Part of a small language model's weights.
Size: 15 layers, MLP 1024 tanh GELU.
Architecture: biases, attention and MLP in parallel.
Training: a variant of Muon for these matrices, 608M tokens, 4640 steps.
Each number is 500 + 40 x the weight over the matrix's rms, rounded and kept within 0 to 999. Layers, rows and columns count from 0. Numbers have three digits each.

# layer 4 attention output (transposed), 256x256, rms 0.0479, rows 25-52, columns 0-255
471508557554542460474441426510480520581407563399478499487539517540469534408497447471512443541431443524514501409571527532496534498431569531459522563486521474543403481481506494461465504496497448500459480547485479468488521566479437460483512427593469544476396554595498459530442561416517534460535486529498502491481512562525465468554524520548416549596498467543494432439494475454529457538515456467463466500513462511482525432482564514490533580488473518494385522473472504520526580512521455451548593546487499531569485492443526548524510488494452498525540447539549530570442498499421442453525467470541544497514474559481515516504494540519534547509453481514469452490535505519497501563507558509501475483515526449469547526473523579478459551442561516513483483513532541496492543499511508
476490518548453560533510472488518474441490471520522444487457532510473436514478528527537501528468428553552494539552458455529547598509502518448504534443509491455464523471509448434503489520501513481492548495457522509522502477464452470554490486526464437445423448407527475523548521478461515489560552482430461515468541517524484509539501554511496452557484474550443397470495484448582491528450485430524441585521490482542561417390526568497544462509523528499533457595483436553499548519479515420508570541519506481471542485537527541472457498464512467420471487508536497481483477520476560501483523498502537528523587500484496542537484485503440465490483483542472530538497470498509542513491500464499497458507444546552484520609518552492470516484486535474460485508523580586478550512487526
543503491607545415509509427457539516479528545492478502482474527518508447460450512475533549479407458548451448537522525548531450499469380486522496480468462534543484516547528499451514430484496518519424554554536502439480525495596446513520452436568427476486505523481526472471514549477507470506559554535470530554551485476523502605561517477406516499501476535533530468527558456529535456542489482472476491500458511537553466463576474519409448572451481458495520470475520523466529498528446507530460494464443529478466467468442509528440517416484504419486530495488427481511484511509472505510509562414502550522492539521515549456460547473545498547454509483488547430509515544521438585483544545509499516473510525529563561468523537517505523551503485507433495504466438529527539540584449490
548504463465550419471481534500594437483546495481495468417455454565471433508440540544486499459496495484493524468480482440584446457519404485437535475540482551520541527499449515453505467509433546497529567528445489502474498489472469593557588459476443493492556567486449427559587531561450510505494542492463500509501441489483586473475489533581473453527428473434535412496565526579481445507608457476509453481514429423524530502514492526452498530537541447472521554544504506409518450531507539507508499497513531529547561526537547525519514446546481485529520475462542456505494463537461458572494579465455460434466432444517552500454530421506535490472487523459577523592505478534515560481607424443458454520543541513532533582572505514544472511523470486458544515448479552410404476578573501
457492504517603426491465472390443534545439512545478560504469505507534537494483476546477497494542585445557447506488483520452552546521489476517499420475545504489462519541526511505521508495482597392510449492527554513533476504459443442481462461469411479605468490569529479579478560485544560520467476509482535465480519462543442506465527462573419444543422555456620488518443554471509544447525527482464559502455480506462483486482550499545518512512489518487444594544507494562450499500436468460480442525464533520561512446511568555484518495484533455480525507542508466527476529458499460418530501548441536520598533504509480525522475376448668487472526513554443448447531546475479602517472493507452481441466458480484511520498579516515516503521541466523470491578569486476459447479467497
520493520595519519533492469513415469502477424552534505466509534437517480526509483508512488534448505431511449589484462595487540549489566474521464488474476467474515519545489475503511555505508527473458556514507481412499472419473466463464428591503505515523468422444516483516505508517469502528449490504552562508496470483502458519536508461483422528471500469465539454515463455474520516531449507476531542558445510525484509508458560520469581432491472484457538541516504521566497507497500501541541539534460444528478490431537476532477525505500477528523432445521500531513483532516520537505490495492518526501470491505499504583501506488492487467454534533495463424496499508498581553543564520488512533513524585478501467434472442454495517523492471485502496548540475514624523434485482523
500481443496486480448455531455481534570446507513512445479548507497473510490499472455495506508593564476435512515485520488544550508521482434631473482569490515506513513555555479525509458477540539511553425419475507481503518496527497437512471492499510537416457451492488545507496464383438634552506469517549435494513508514516481420483483476523496487530475447586542539567491529515477529463512504546542557494447530497532493496448444544484457468516481586487485583511493540479489480464463498513490427497538551531560510505522555570544508519455510544498490529514514540607508531489513475459502473521502415467515457531519440444570461529501505490495500508508451404494435527445479386473416531510489495476498568507477515526499481473480467501473513506522521496601503530497444494422598506
493444443491479535485528527531530562602509536479540500489578512503513551498505477451554556443555474491446523523458499519484479591512609524481549476475504528508404442511489420512465549484475526443511512475574528560488552560510569416535498487445501470475470447577432457508491406455463512390505489493624482515536553467537547470515525512586554431556459542469586482528456486488510473459573454472478540466476480466505589535567462460506458413500522472539527551406492475533461490428497495507532406512577587542450515592485415436585473505431521562493476439442453530418507518484566516445466457520539536494508508442497445505471496570536503465521502543509487458506545465533556581559426485540520521480488496443461529459512427545526481532470500430432468479480514440567508488560472507
559483528513559534424516452462516523440493540512572489479476468490469543491474563474502500484398525517465423519562471502452529425429421486583529509535513468493504542457544543496487519471514475499562502493422483485519488505472491485491438511581492527514460495548486502575566557470502493431572498516468511553560458502521498466487415478518449414568455513516540476445540530503478501505485538568515487584409503548543514416455517468505491487477457524478556490476506528529500452496501562503470593429492475462518506458486540465518542528491520500464521546495463439521485481483496550427487505507540497557534551499458517451527524520497525477514512537500464367513499496477539432479523493539482545510557481466523449542495463469550492498467517536471467500427548529449619616481544476
499519511519489522512507484510465531531479476588530541590514508436493502559543556551531525587500511511475505431529521468550526453551540431492472471491525414536508490507525504534515487485510498472496416489537463554542442508444508569525508435474493494527455484454506483511524478484440426396489558491515467528437516526505496542446507583470471526527535516471514561476501619526537545380465473498528462493485518562513521499470587480493549483407519471554495457481499431514538505484496451422532500439523524488544533509500454418552417514533500525516417493538453519485550505480471541491491547462547587525459558504480448491464593483489535524537498487578491439459456477527512574506503446434504496454415545469546461495505557495531504482539493483485487526380421439510493490565513461
499537542516453452521530502453548499470505422535486521505508529483489513554512516495475498582517459525556507552440485495460475510462545510475480440437476521440521516466485500480497473549519530409496489485426571469459530440534492534453498466428522437489536465491508478484502558451507432454452464536512583530537489486512514556444552488474512446493574530452466564570520529474507525556505475409532474490482475549532484494529541468533521468514487529489500488513532488473466491557544472457484448527469505496519512522514481460497516517529519494476512457515462449458504508559558548535480508488499507506569542507489502482465499509457517554521518523522495513511522516465575567501511512551493503467450477531519555495520487384529478518489491458525477550472457474535558484499446499
512493521416536471471465500508539441478520514515491468524475544530551461498485437492579491488480532537463539526496481433505496534386442548422553482494488475472504462485411494514472559456484491443459516474442562560482537419493534510552483448433499496503463478507485505486537529427466503520519551486466490432480512502524520498476532489475450462556454483476522445497555498513525465502585468482552419537471479486496514476501462540487480510489536433610556549535498479515488540551451496473513501515568478505495469527476536582547501494517510460496459534560469549509542557476514552497424460445416450536529530523507565495495543466516443543448512517546513473485523493566496559547549475511519389556582503508508474576568489492490527575437493497444553470436533535511505519523483510
474472429459497474480521484483456500534490484550479486508526482487466576521446494479508528507506476494470509507534528509559564498569462488403548492487503547476538473470541495492540433451447499443447415463529452547493516520447525453484509484525475509476441425485490459505481533526453482408534519578455450503505569474579483460493523555546519546564451571536556488494415567499460555435520491538461484547531496519405451554523443502498515468538612523500472471534559558551488505536537500448503450504538464553582521490450513464465467512491516518512520555482461477505509566461520570511545620549517526475475545522544494477555544445506524566525516497568487482523526456479477447507426529557448433458440541472526527498524471448470444543475491527465473484504520511462448441547471499
500529428484491526552493523507531527592463516474471534549534514497541483457591573625533555464466519483533500473449535583539492450505533464524446502495576550469542490470554481472453450539548552425489453490427502562484459421469430461542554462401439481491541528432520467467522470502463518505474503508543530519477504522479467536551574540580445444493448475550505545522494589429559446583459522430524547461535512552606476491514576476547500471473497551452487485452526509519526531529508423470470473497488569505517545431569516417543431481551499512473447429509478498489449517486400473480513513549527491451489485526533478476515459578433511498550495459468488524520449529525507532540527529486499467424470516479517438528486491463534431443488480485495548469471506530521413535582524452
509504456414497435510494512532561508493519482501538516534480520618446530461561502513551548429487476479558526543423488569487499438452517494572503492536566546510440498493494498519414470493484507483458560494465508540463536495523500480502509545535479508467550428509472540521535485518433565524533493544492449523514479495572479412556478433517516380504424467497471437539516449537485499526575500477507510501504446469558503467478474483465473571584458487467524573475448593545443478556440523443495478444515502560464536467500589540455547479500475459510427475515482500515521469557455456397518432444563507451431462475523563438487476457543514435543512480513438508570526497492479531427548527443379552548580508496504527559564477522504484472496535534525498488497537559504527529578489539
516510510470495447525489536497521498505505533488464508519486500525539479502500483535594482453442466471446534410500479519532471467562469522443506591497524524559521479519519532497412448445504446498489431473511456563468443468477579521524497515496478491584442530495535462490454542418506452508486491459428538472478480502478513606533484527506465505522538493562545439439492562554472408512511501487564443505505589553470477536528515436464515498470546561514484473513515515491492585504529479552492519515507479479487517524529583424561496472532455503578492448461499543512475539517500428488519520499504501492412448493381505559514519540529521510525537500501531551532551508490493439469516437527579502529517460442489480475456525518545500514506498458515508464491465537454483547463469465
453538543500505498554522512468543497518418468544478419512535532552532487507555522488521563470450540528525482440522516467499522513519445489514499533423503494519538538452552530490448427492506508482523502529496473466462461498551467524491483482517493421455525510567542505493510519494432491469477496512493535515502470471517501535477505507518573546534568504495530491455497600561506519513509559496492493506486591476498489551506597488526457433524485538402417440525531509493548502532529452504440491550503471492512500503521436467488551529496510535475504508472533452502446510512462479489532505506509534509457472526454494485482530532519476546546556487495560469560498510456552504498501453503482509459462484481510491495509474416495491492493500461485511494422457446472498528476468518
481511462539484488378509456423515571511545588520536452434512506445514473463525562497460574454468468594507535477544466494544430485517566497521521555523578426441485563499456513468521521488557475468500493467474515492549483553448495446571455535546571495513527485503525485474495504440462483513518530485441539419500430504509517519512528557541489475555525521516480512515505542492480487500423501554556481500512516538575514450476448501466507511460570420442541507559469500493526486539499519471483504521557506478439472454511552509492513549504476465414506486476498395463529455408621560466508479558489487506559510514514398426479465467509501386528516536576502478483522466490516455562469441516458505467536545511534418457527516499532496515526511476489467471528505580530543515497534574
447465438484497542446482515521492488463445505494455500451555474474516546505467512503578436496539570466412497443513574535514471434571558429496465506602481540435596522426513503493569546522484519396465547534451528472470511528486543478455558543522482479556541528487453563444526478589490534421471544511499536463492497519565477485513538492585491587487466492478558532607572526470490548499472457538512529515500499520439476517502487463483497582575570483467516504435562517507456519520485473501479455514520543509527558455525433559606415510533511479501458483495552433469485448520522481582491510547492568479488446459558524475516552521484484498481473461514509565451497525477444539468489460453385497484568479484480438460457441489520506474449505490439464470525455504390540485528504526
520505522417454509492505581423506512420551570497516460552497513520552547509546470424505462500476466472520490571482525434426496566515540549483526575463504540535567485501465425479455465490506537544463469488555494457522575522555464534457619551599463520496452473503492460470484522493431511516487437563543404509472496428532514494500518450489573416496524506492503490484480569510529538510491481497538401504551469508460481472467501490486528479555526532550511393511462480458495521482502533475488431450560433539514439538505543437516522498545490587514555464489482485435507488575411532434509482476550639439400468536471520455467494482605470513538532510475495446553476469478551499468493455480545483442579443498457550518521566557490497523525473560506548534472472501481549478441473526
519508512407420444546456550488514445456479459502502455527571490560540524555515497465538481512461563524484518514505559480468499520478418533533488543497551476567468499517488448552557491503451570563538487525520524472478489462517393475403541431503442485492476519497480492370468516479544467523500517538483510572449455527476452537417478453502519460577538438470611515451481478645535523485493486476471489459438471536485506521456480508493572484516526554450498570556470546545493521464479551464437481481425483516600495567515471500459531600553520500535468435555486524584526491475542454473535475474496473500496446516535481462467508463517570509481557492551476438499455525463525452466583483450522478529531534493509599535540527525490462487445464480529509523530483474482519433531472515
502517428556535501463527473503493485467438433540538511423483503501463486552474545455545516450445535524509410441481497513515510541412559465467499545487534364484561481440521464477531500467527541430533564571430476409485541381480437544540458457580502458489475496513525549531470495526523533423482559453510523559505485511494511524427543463541516522557411485435508452648569568538545550411556470487503486472488504538530500450435497441531442510403490482455528487519502512532514483511484516468543497488458520432493568498559478470559544553503505527483469434484539451511522510459454494533507511500506527552483554541548543499479560428446498520500521482491531419541508513490486515466505483493428480488461544587575514505620484489462480458500557557446496530467547499564493589554485562
486509489527517519531522497523442509519565409516549511492542497534572461478531598487468500434465513536440441452486546544492472509479521518504468462502508466496461506570553460507516470531482508535472529545529481503471505569575491521469488464539429488474550518561489481518552490510417522465480487546522512513531521450531483462519569498467496386515458558525451469533525464457446516531453573552456532475492536453533567520539494492432551500517528520525525533461492476547506540507500451522533507470397523521483468444435463518417410473460370472536459485491492502452537526604488558507477483438566546468503502584497439476532446498520476481549555496499447507529507479509498521518497517534405538443417522533492518539610476476441503549527557510500490543485433422463569492498492518
529504451536601473523523540534531517463609454495521503505493471529441488430620553536526505565551599440520536545423509541497514453523567476437457478478444498472468480486527482454422503504521443452514524460533501538534506471485573528459521459511494510495496487474503488527464448508491553493555462486480520528465524406489467443452507480553453540503459482423495499542498543503489519485500449519500419481518453569543511463502514457514499532483506470543418475533485528447452435452606467509572535434460479500463562495549487532526542486478559481451518423490433584505474543456443439518487505470513522454420544486483515460514545489514545470535508514520504487522533503504521544462528498516535472553488490474557555522483508515485563498575472556461467511481490531493496430506554500
555418558456513584568512568555494479423550451460536529500410436555415544574466506496495460559548532497466511500524456426529535508514463475458512527489491553487430487505474547496530519544437500550498507510520420601422564474498576478483494537461493479540422471437518489471494487524532490511499444478483453539539545471544516450476517506496497495479526498526491521420505498485442544505489536508476459537435516541484525557480500490567511494499532595480545499513524443492528481516514482538481478498505517487574503499509454423458446515514467536540541494542493497459498461486468554471514564497514504480487551496456489535574487522468513582574463447420465551544503498447528463458551532519521501532490429449481525546471515431498503524476478504517502495483501439348541538517466473
508432470559482577511521498422453548527489489476484516543515553517526452558383465508505457478471519475515502456516470500615497505517528414513536555519477523494450473480518512440487467461541578526458460541487502506490503421533494518517518496436579484472520466465546489446537533588546548527473480548459510511542434503495479459562508508546429551500598475466443493420462514556506454631509458531478549524495484442457510469496496609517570456538485444487539381480535500483541524505481525553507543617434522563516458506485490550513374545460481449518516546548581454469488513400434497440544542555466505556531500518576457510447451504483431531487505422467546401498450477486497550544515565505525492495510531489535516463417508413544490585471537515471469463559495468438447476510571475
529493507491511570512496521554543537521602483513520471546494477551473461442526441509513568507539482580548578548494475486570427515483513498482528515430492553471428523544451483439508384524540502465504524445484466532503513425559450433508545490454514465385521484473470532517393484422533495551490479516509454547505549544525533546602569523485510492473519430507471507451425409550581472468468576438552506502561456494572505463391448532496485486535546507483537454556436482453471516501508458541495462506540533524471466552573501536552408441537511504427550533601518527516500495472392498480516477487439450430490564524488497467464501517479466507477471490538502444497512542473526514538510539447580432449495481522522500525483528509500541503515497488488539480443436549513539526558476498
497539495567499453454514534524464501548514514493480444527556458442510552551500458413425471482533473528569567493530496478467574486481595562502518541472436488481571485502545446540456443497474538610426469541550517537487542552502485519381437463512535529481444493450501481515421506434537512483497494521495518464495543550529511501447521519482521507448477520611467527425473482495429478508540480518441563472543431419501528480501510422486505561509486528496495516537500466474453546488524425420427520540507493514590582526524445502586433526491522483460438545436448470558521519485590532471516569439468609454463478527491423558588525500506559599548502522532488532571390491525512379446440549533494399462512541543506498469524502464516475515458436514517498490514455550531503471595422496
# layer 4 attention value, 256x256, rms 0.0386, rows 26-52, columns 0-255
492465476378465509474540474483488499465498512464544520545478553508489474578512509508428500517512518521454463552520477525541489466411493523530466524546462536509479441494506508526462473557537536495485517436509530510507502507441558451485518491494503485485515541514468482486554526440464550533474512428427495537521564539571573486516536483483538412529493459544471496499452499541484490525443513443420495577506483546509519563536455539546526491442502543561485545519539427508486499523470510544455471553490504537577487464512522506511484447457464522436525543516479437506439540507507460478428511447510494515527539467461462495537512470486463497553460520498491501595483520480502515531493465489547453530491482472468491543505528487407537512518547507547477535528513511521460492487466471
590552489491523457519546499450474535492522582522458582575474425510498510453495477447435518475450461480457473494496489543508467474468452549475505516434476533458500463507510501499521534511430511500527543539498494538521495508504504424545506518479523420450501516517497511440489524526510546475531532546597504533496497457523591501546469483438488488538447561567547528481552557468510456550605512551470501491481559474561527530516508444492464519522559519456546458527479459531568471472489444514487421468461449498441512452465510472449495461504528481509541495482515536484517533489471481490459548484554489509475448496452476474545487471498531507594472583489472550547473459458509575455519552455460542554516489532459474532520506455518543450523468432471487464467518516442476508534514500
494476400470508511495506520510435486549565518513475505482501495422479437422490541476529451548524527483504515520469573486524545453507485482549462466424553496559501460536458460488591512557507481486497497537504499540520445593486460506493576500537494489468542434514496473495487506504528497532501516518532495421476442537472547583533509477483496447564501532506622454565545522502461538478572494492493559446533512455435515549520465545493536460429524500512498492525477513478549505452498446522476485470506615510600527463474468471449525535389533607550574508482510572434504524494454481481481520515508457481445468523455508439528500416542563477559540519502413473484451552496454476507491527558507508484462538478440498558598488537476477453471472531511481431532486443490401436496528567
480552499542519488577547510499536483452468485473487574539492495586521557513512467482527548520515463514538541492431461487481464542526513445503498424549555549528448534509478477477516485437574518508478479476483580501517513470506488425495513529557490438518548553410586476451494501476461497491507439536558503517530520442428475443566457476467485448474505473470476467549520552589466560505494597431516546487531533501508515458538447474518467504580461554490472524494558493483516488525492460470490517510487565431450523481500503539526503538524495501634516449500429545456519520518483427497520456486481463500539482583528506545491524500428476440543421424551499452492509503523495467480505482436505493538454418537473551527494589523461475537462498451455478454508483519560467451515508470
532485507502584513508533506538462466511479535495526514545530478522469452533498511519425489554502420531483518484532445523498461464454527469479414510451419572480550480498510481523476537484497478526486464513447505485539453425552502556547503534517529505507524493419542491512468483490470531536519482499426507538513451528484519494528547517489531493474474516471500523508501502502503510474406469491485448508489550472491447464512489475475467505504518521454488503523606484511517511510449481512494415501530541525452464468504511514455473453504453499502472499459523500525503476587552477489442489476445541465531518576548498524505532514471445501518471504508555500479543470522486510522552541450469493487471497511526532472491466514485582534522515543513517494477507531569545489529476465
521539499469486476457430538474468456482406478504552520476578556494543515545568524509480489502474467481508508535483488512544490522506508450515491489587479459501547576511523487455528525475470475474509498520485467468499559580516494528500446514466524502424544463504480507410476492525526474447464478439561475524466504549505451493467439523459463510419551479489480521506465547505511471534484506524511561483485510578464523505514492491482521442530499413457548515551437486551506572530497511484491526480415481501470526554510478495496516551566494474568467437507473471553480461500462526481546487508436452522460483559514505548466511487427493518503568485510552436543491532498525417474417560508519498424495510447504542517511550486577465507513484489548523586482569505568499490486497509
461497493460403514482499525487456454493494433523526493482479515488438515518534535603474519484448486414521508532519541475521478570531439557519541465386523447498483488476508496528483563480488449437518512429522499616487494494532505507540534519478497495491508523535501513483546458556479438543554501518503490569470503586495516566459489575522464510466522513499495508534511455493418480490510463548512497526590511481481485458459463533525467445460595531380483529509490543577480519512537493509464520511535462497503466506486540496590575497510530480461515489516479448446606458550579526501529439472430549495549455477456528469463512531556514491519514461517532503519467441518555470445501420444448453474493517519557531430594515482514417524435491381508526407524484438576522552531507551
478530609522561518441509510498514512497515543518467501534451522479567470538520487484477495509506457504503505531523499489503498508527477513505484438570502509482494481553483517517456504481437497456480520460458499510508567509549449483500495569465506524499463483464479474532483488497413493481525495482485483541507590430513501522547437439455541465464446566442447497535509534561479459509482492514499484545426438550519462503562468467521461447476483511545524502551532443487538524503521521496476493493498465457463515418543511520398529472471520515535501491499441487499502510543477574523391546537541516520411511488453549524491506465526554545499550515522535488517486486521488473508538547489579532540488451495459465509499586426528589536499481485502477414499567490506491490451516498
510559481514489513528547480492545564455486488494487491491441505524530496555448460446498521467496481437447495456569520467510482560492418508495471450525464505524410466481480536497504495498578448484514510592572501585495450485510551503585481478480472503548529530552450482465450494528512602539506474485477549474573487457504520529456520582527528504454514457525444471543488481493562505493529475519502488453490441509454482481466566530482525480448527581431510516460559482416491506477550468496516522476568518499550397524517515564500480517542439528460487442533400496437451453477478532465416470574470512503497567468481487530490477536527479552510522485513478545515530458526502515521550488486552469492470491533487471520483496423540542473497473520504483491558488501468528512515503523
522469459483509499498558519483537522455520491496536523518482426596500506502419469495488518449498545527513552512518495485501440554534450478497493540518458505524475513493513561521496477473525510529468538565464490547493480442486505480494544545481511517544475498482535414456497453450475482512499446487507502541527453487445515513504492473538552454481503561463506498528492491486472518490466494507493460426492519458568466498566489531572479527477579551473552477466533507529486489494493509511473494507539526523538446466440476526520485495486522518475500563477531519489488464496534553500517499506534431466505515478500515475516493549499426544518491496461485483543494490503515464403474524485496501470555447491501498467474517535437542491483435464533536565540478516492481532507503548
484502466464447476486448508531496489454454483579397488482499503532511450447509472527495473521507538485453533472508511538525478460527553455596526534533463473516435508498502430555457528516504484459474589466531539534461474519491464491480513522456534500477524522567529466511444466493513548495469543454494514501537471508478538504520457553490562505581463500452551471543513505514493504528487479515537562561473547539527473581589452504531488525520510526471513528456562521469540500491517426631507492530489545434562472465477472506462514517489544469509511539501523442501481503553487510536451544482495426572516487493481563458500519451557530490514525444531490519501432492456496486514547404501520477526495491523448487530498491433439475530489534461534444501520465532472458498513455474
472543477488500431545530471499534508459489505514547539474498483480514527508526470510536472434488475472566514522553558506524473501502412505481480459502462504557503521505477508466487484520525492506449512401536453501551552482439475560529497483555487481453524516497486544468500521583476482474474474532533481542498577474474519531520533500481565536460568535476501507540470478493507549498485477466505518491561509542491534440533501538426522463501607489539490537524510514518548508483559457470461539481503520426591490528449462424569510573495546481515538416570461460510432486453478523487502440492505452460479447519506520513513518420420462543520535489539510511511485479507502517562509475499502482441521474518513520472510534455499480514457472490511417594482483456453488496482555468
520490430587521534526523552549506515431556512451629514515461491575514500406440504512487472500500520513445562404567518487544452551509501560481439493483470511528454480493542498473431483485564515533487465604538512489544527522508505558459448583447456521533492560486483480409526483480429490568509523473511516484520479464481550511475509421513467524491520448526485508484474478503438445578556574429502564468522430491463542498493436470486530461445480537443521488453517459494487521527463437503479555494535463548484562517565491478531484479456479489476544421568450486512536510510487419478538535546493515541459502534514444503455460543508450537536542500544492511542534555495536465488403524491480484542500456465470484537472432509546482449434429512513593526523502464509463496505556529
566442480481552516542523550507438454487497484475427520433466519439483492505563519529536448535440505491509472560482460511573497482481485492559481481442516552475473558508531486541565547549428514475528621493533463471487562532455470478473552613499503559501450511520519555480518471494508513548500516498506464537496512485520499475515475501486516464507499504500510517475504500460472465522483508457584552434530487489545473478445425577481499432482476531522521472516438466496505518474460481502506482479508495473499578449525521467519499460469498521519453530535525519444546495485437496504487501457543506592469483577516551570521519471522496467456490504518559475513487572536481473527487511505456546512447472506480456532509495546458449455513504460568549449509470525530373400481500520
479529496504461453514477497559511462499509455586510556549519468460508467454454537443495468476494491455475496472547530507478571452538481540514540505512524488566467443488481457448431452460533507511455488533526503481492492499516488535429470574544560530507509452568441513501524576468456514480557468509498469495475503438529551547555524419474455530495488464492484502527503471453530522561572548429498476533520527523492497481420525424481504479503554483519493497488439523464424565541521493509522525487508534566525604489533505471482458480549529466442495410508449522482486486453500482496492517512516459552526523495505496488517518505475527571560506519561520555481468438536417512470506442488506508547494482457555521491472457483540459498512578532518488490527465479465559551515475522
541534520508485484484544491466545523510483528449511512509486486534540503487512475491489427388537494481543534485535480472457495511518446503507505461490475473582493515517489499448486460437546486550529491549468519473523442498510489528497527515539497476528470518540462493500543543505480505502518403495517460505486479515442541561438454429533512505483478512467475437535483496520485499550524527440537501461501553491487467487505564502472497489482513469486486447515453454514490507529513551496506491475528486530485470545459560566496550500470491548485497495560466489553519438539501516550479507472539538510469484450471486498486526520479471524504490492476521506549507487498543549451518503428490541536512525553482509500511469486488545475521473533526545519492513471461530498505500505
494469523471568451502518523446495488513536464539521487527439529503527522498472485579495513517480477543588510519482542540450478505485475523517458472499457500452486488558464509541496465587539511473535504444459535444491554490492477466539503486527474460475518506508559461399517508484474509546503490454438484549432494444549517519501518450512509492436549406539344487466493523514501485493492467573460502507492561555575525499530521468502525504482465520502525570467515487473509470504554496498456462530503453516465505519550506542492499440462498499501554465461458501569473505496528547520487449483504511548476536511468450486504446472564518470510588402465527513467477477501524514525418482526555521498525578488445477488609561492512566479510486521473498474500543498481467527467505483
451426502567497507483483501487500507449459529470425479442467526532455450584452552565496507506580431483531549451516524525520499530521468490488526537534460488558531458431561481424525478486492442514517480479569503472524469464486529513500490486563504528533544446492537511517529453525607528550508453533589459464511451450468488459484555454520510538520533565498532513546529516426482539494494497488495551470450471506471560475533467507450508512477480541532472469446504564547568554463502473482457537492506489486494536487496494474517486503499502368461460455548591490520526534535504501509462471520531432536475456584524507441483446498522469454501560408459572491496550490493482406531469572581467500520485504532469469436568560534547542500478449542443495493451527503494510500446563523
514477569450456461499533501506478536483503513470526487481529473493483532544442469530521470481483444447440442525506545418490511521503440415486509485521460494482571545478527490518484505541493472539433546528464501467511539577515459473495559494516572530486508544536473458559451502537457455583529437544536497469523453498473531460565461469454484524523546457579537491516479496447525484508494450456524499551481545482488526502436512571495491520490512444518515481437546504539478490506503551516456499557518475496547450519567502429575564520524515532456443532541476477537495487520495453473459489462591481448509519493537524491541509519547542530480517521466517501530370529538460507471517450474453481497509545496509493447435516523472525493494505539546478438604546486422501538520433495
577528442456494473549504558501474534552448495488505515498492523534477511522459484446492494429438494495486550493502497499462508499509479449453574538548506468507410471505589546475532527488471464539520494520517473423517487520497459483481547483516555510475450465494545469485470519514503497474488513470471480471528517483397444515484479516539535446497528450476574441493501503562555462546483495500570521456538523567469508527548490539549493452609431470420482497564459475457496434467462527530511501462506595482508483497470490519453475468484464539544477466456517532532566514496538513461480521473493468478561491542548534523521494533499519479501523494488507575576451550467428520493556506483501509482412486491530512506410513461525483534463558504547578480437561509457507485491482593
495440488507584448504529541500452493420476519489485516469533486530514479514541530455388464509481475519496582483475449512487508560435467469495417556407504493567447401459493528517566476525563518485488519495488518478473447514506495497494537457498486508475516467514637479458532464504520571538490480534510561545475491505547548515470489537492542451468447546491454480530503491537506536540486506433453471517521479503511489556510548583465505507439487486433478502452514454515530505457487489546493544486550468468494504478476492515489527421477472553535522475588461537498498470529453565543375532455513537520516510551433485498461472498509482457456466508576509506589491488526553484485516573536535515527485524547491492540500566466433502472561404505525490483488544508469501553499505536
528556516446486508500535495444532532509540538519496442499497444525474569523557466461465476450504464529479447501534550454458489531511525457461447462475429520472559467517483521510544488495458450488503473506450503530490525538525537469491467514499441449522480517488518496441469514541500560540593540578537518560458505542499488462519508515510493504503434542540518519485526480451510451473476488477551530469569452495527467425470456494498476527473543487483499495518508464547510522575470461441490465468530475528416470477458513556535495524485437460456551473502528532464535519480473521525584496490514483486513463478488549529530426472483469475503482514472537458565465516538533518507527471456507541477484563561574451486561479509366518507564478534500531521587465512485474405476526599
545440522569533483524544499525524543528435450585502518482502551468500513499556542487450487543514454436474470460482517510462434531523491510492503517478526502473515479478526492501491432473512521442537576543476458518485497454557462495492482460498490519540567470476532514514403442445543537530483501489485529530488554493441532528505527550519465509561478424507553538531512466515416467511522433511483470456487508436507551461461546550424536406476517543550492473426463506535476493467521538564516533534528525554527531459486433510530521516479525527465438454508487530484511473441470492463499561471511503525540499541536477500481528494543514551450457555491482470475553499521499457495575489589506498474506476473453515489508433465460551482519472481516466499541499451574437447508536535
473499536557461457499511449561538583491465551442550446470544565507544494548452510436589493481527541522496477486527521505491553495571481471482508435525531559508528507505537549491498454401489400483458544519489471515428499555496532497506489538497518544482494433454481490563513492570458485514493463473477506466500584551479470476450519457516500460526469612473513555498505492494543522503495513499491520494538448476473508492491490505536476482492544524593529506518466473478490511471493563458536556489458592477544485445508489512467454517523495486460543592531476485490528482485483531544484488523530476469482509471500577504554494500519482580493467488445487523477488506474495513505543422531490502454513473520460479491372458499472488550449555443547458484487473468486517479452482499
478503445530524528535445465424522463506476468510562482481523477464512449449422539523569490479505513507573450454513483537584535514471584541523500504535445397514501455543490472477483478523522515584556454550515510457526524490497497467596506448519484493449515470493476464458440559559456506407491461492473520513432471530539538526525509561546482541513473569528464510482496516498518568431522516508472540542495481480430464542501470525464453545477426516607472463513532473538549528475497496510441490565485502472499466545531542524507444523498465476437500509545516481582502524502519456422503477530512483440460498468502574529478483478446507514590483442404534526501526521434509496487527573400552555480436439513443463511440433516506514522457573570546492472512600522536501581570561472
574464492474499523467510498523508531476446486574559560440501563492489471495494487506509564541455611524465449497505431554511501536482450539538505511418447465479449542520479484585488492501506415476519479499518478506544513496470491443474492550485496451509506552545502482468472537423453509470450492475505545460531523577540478499500517543481493508530525494504548502425500497528510404497535504515484590532525503469619526510463495555483505457513513493492519500477467487496512412505557514554605480526485479577533533478521467490548480521502454542453542516590514483580483468455511412494501503451492453510479532480498479437507461566524464489534477552477502487493505542429508499543462452484457491468506476447450481522499469510479488470525505488582538549524528462445457537535476433
440531522452392538501474524524519532508453477456492523539411430531529564515436461473524522532507442465461489474506525437468629508402508519491530525513478481506573495498503594474459580502541524522536548428533489468507571486497515566477584463474491481488498505463513550491505533478562510502493518489540532491453488447497441487416454516512572544431518503515506469555441477496522517485521512532514492459514518533551513511465526442553507459566529528437523463480458482545503474484516505545429470495500464572496390485479425493504469523509571487458534487535443463546511455468496460535575537486496488514487431504446558548603508500392567489435560519529503448503503522519471502526506421499544472504467514545472499488504468509550464559511529558549438545555539413468514530515498434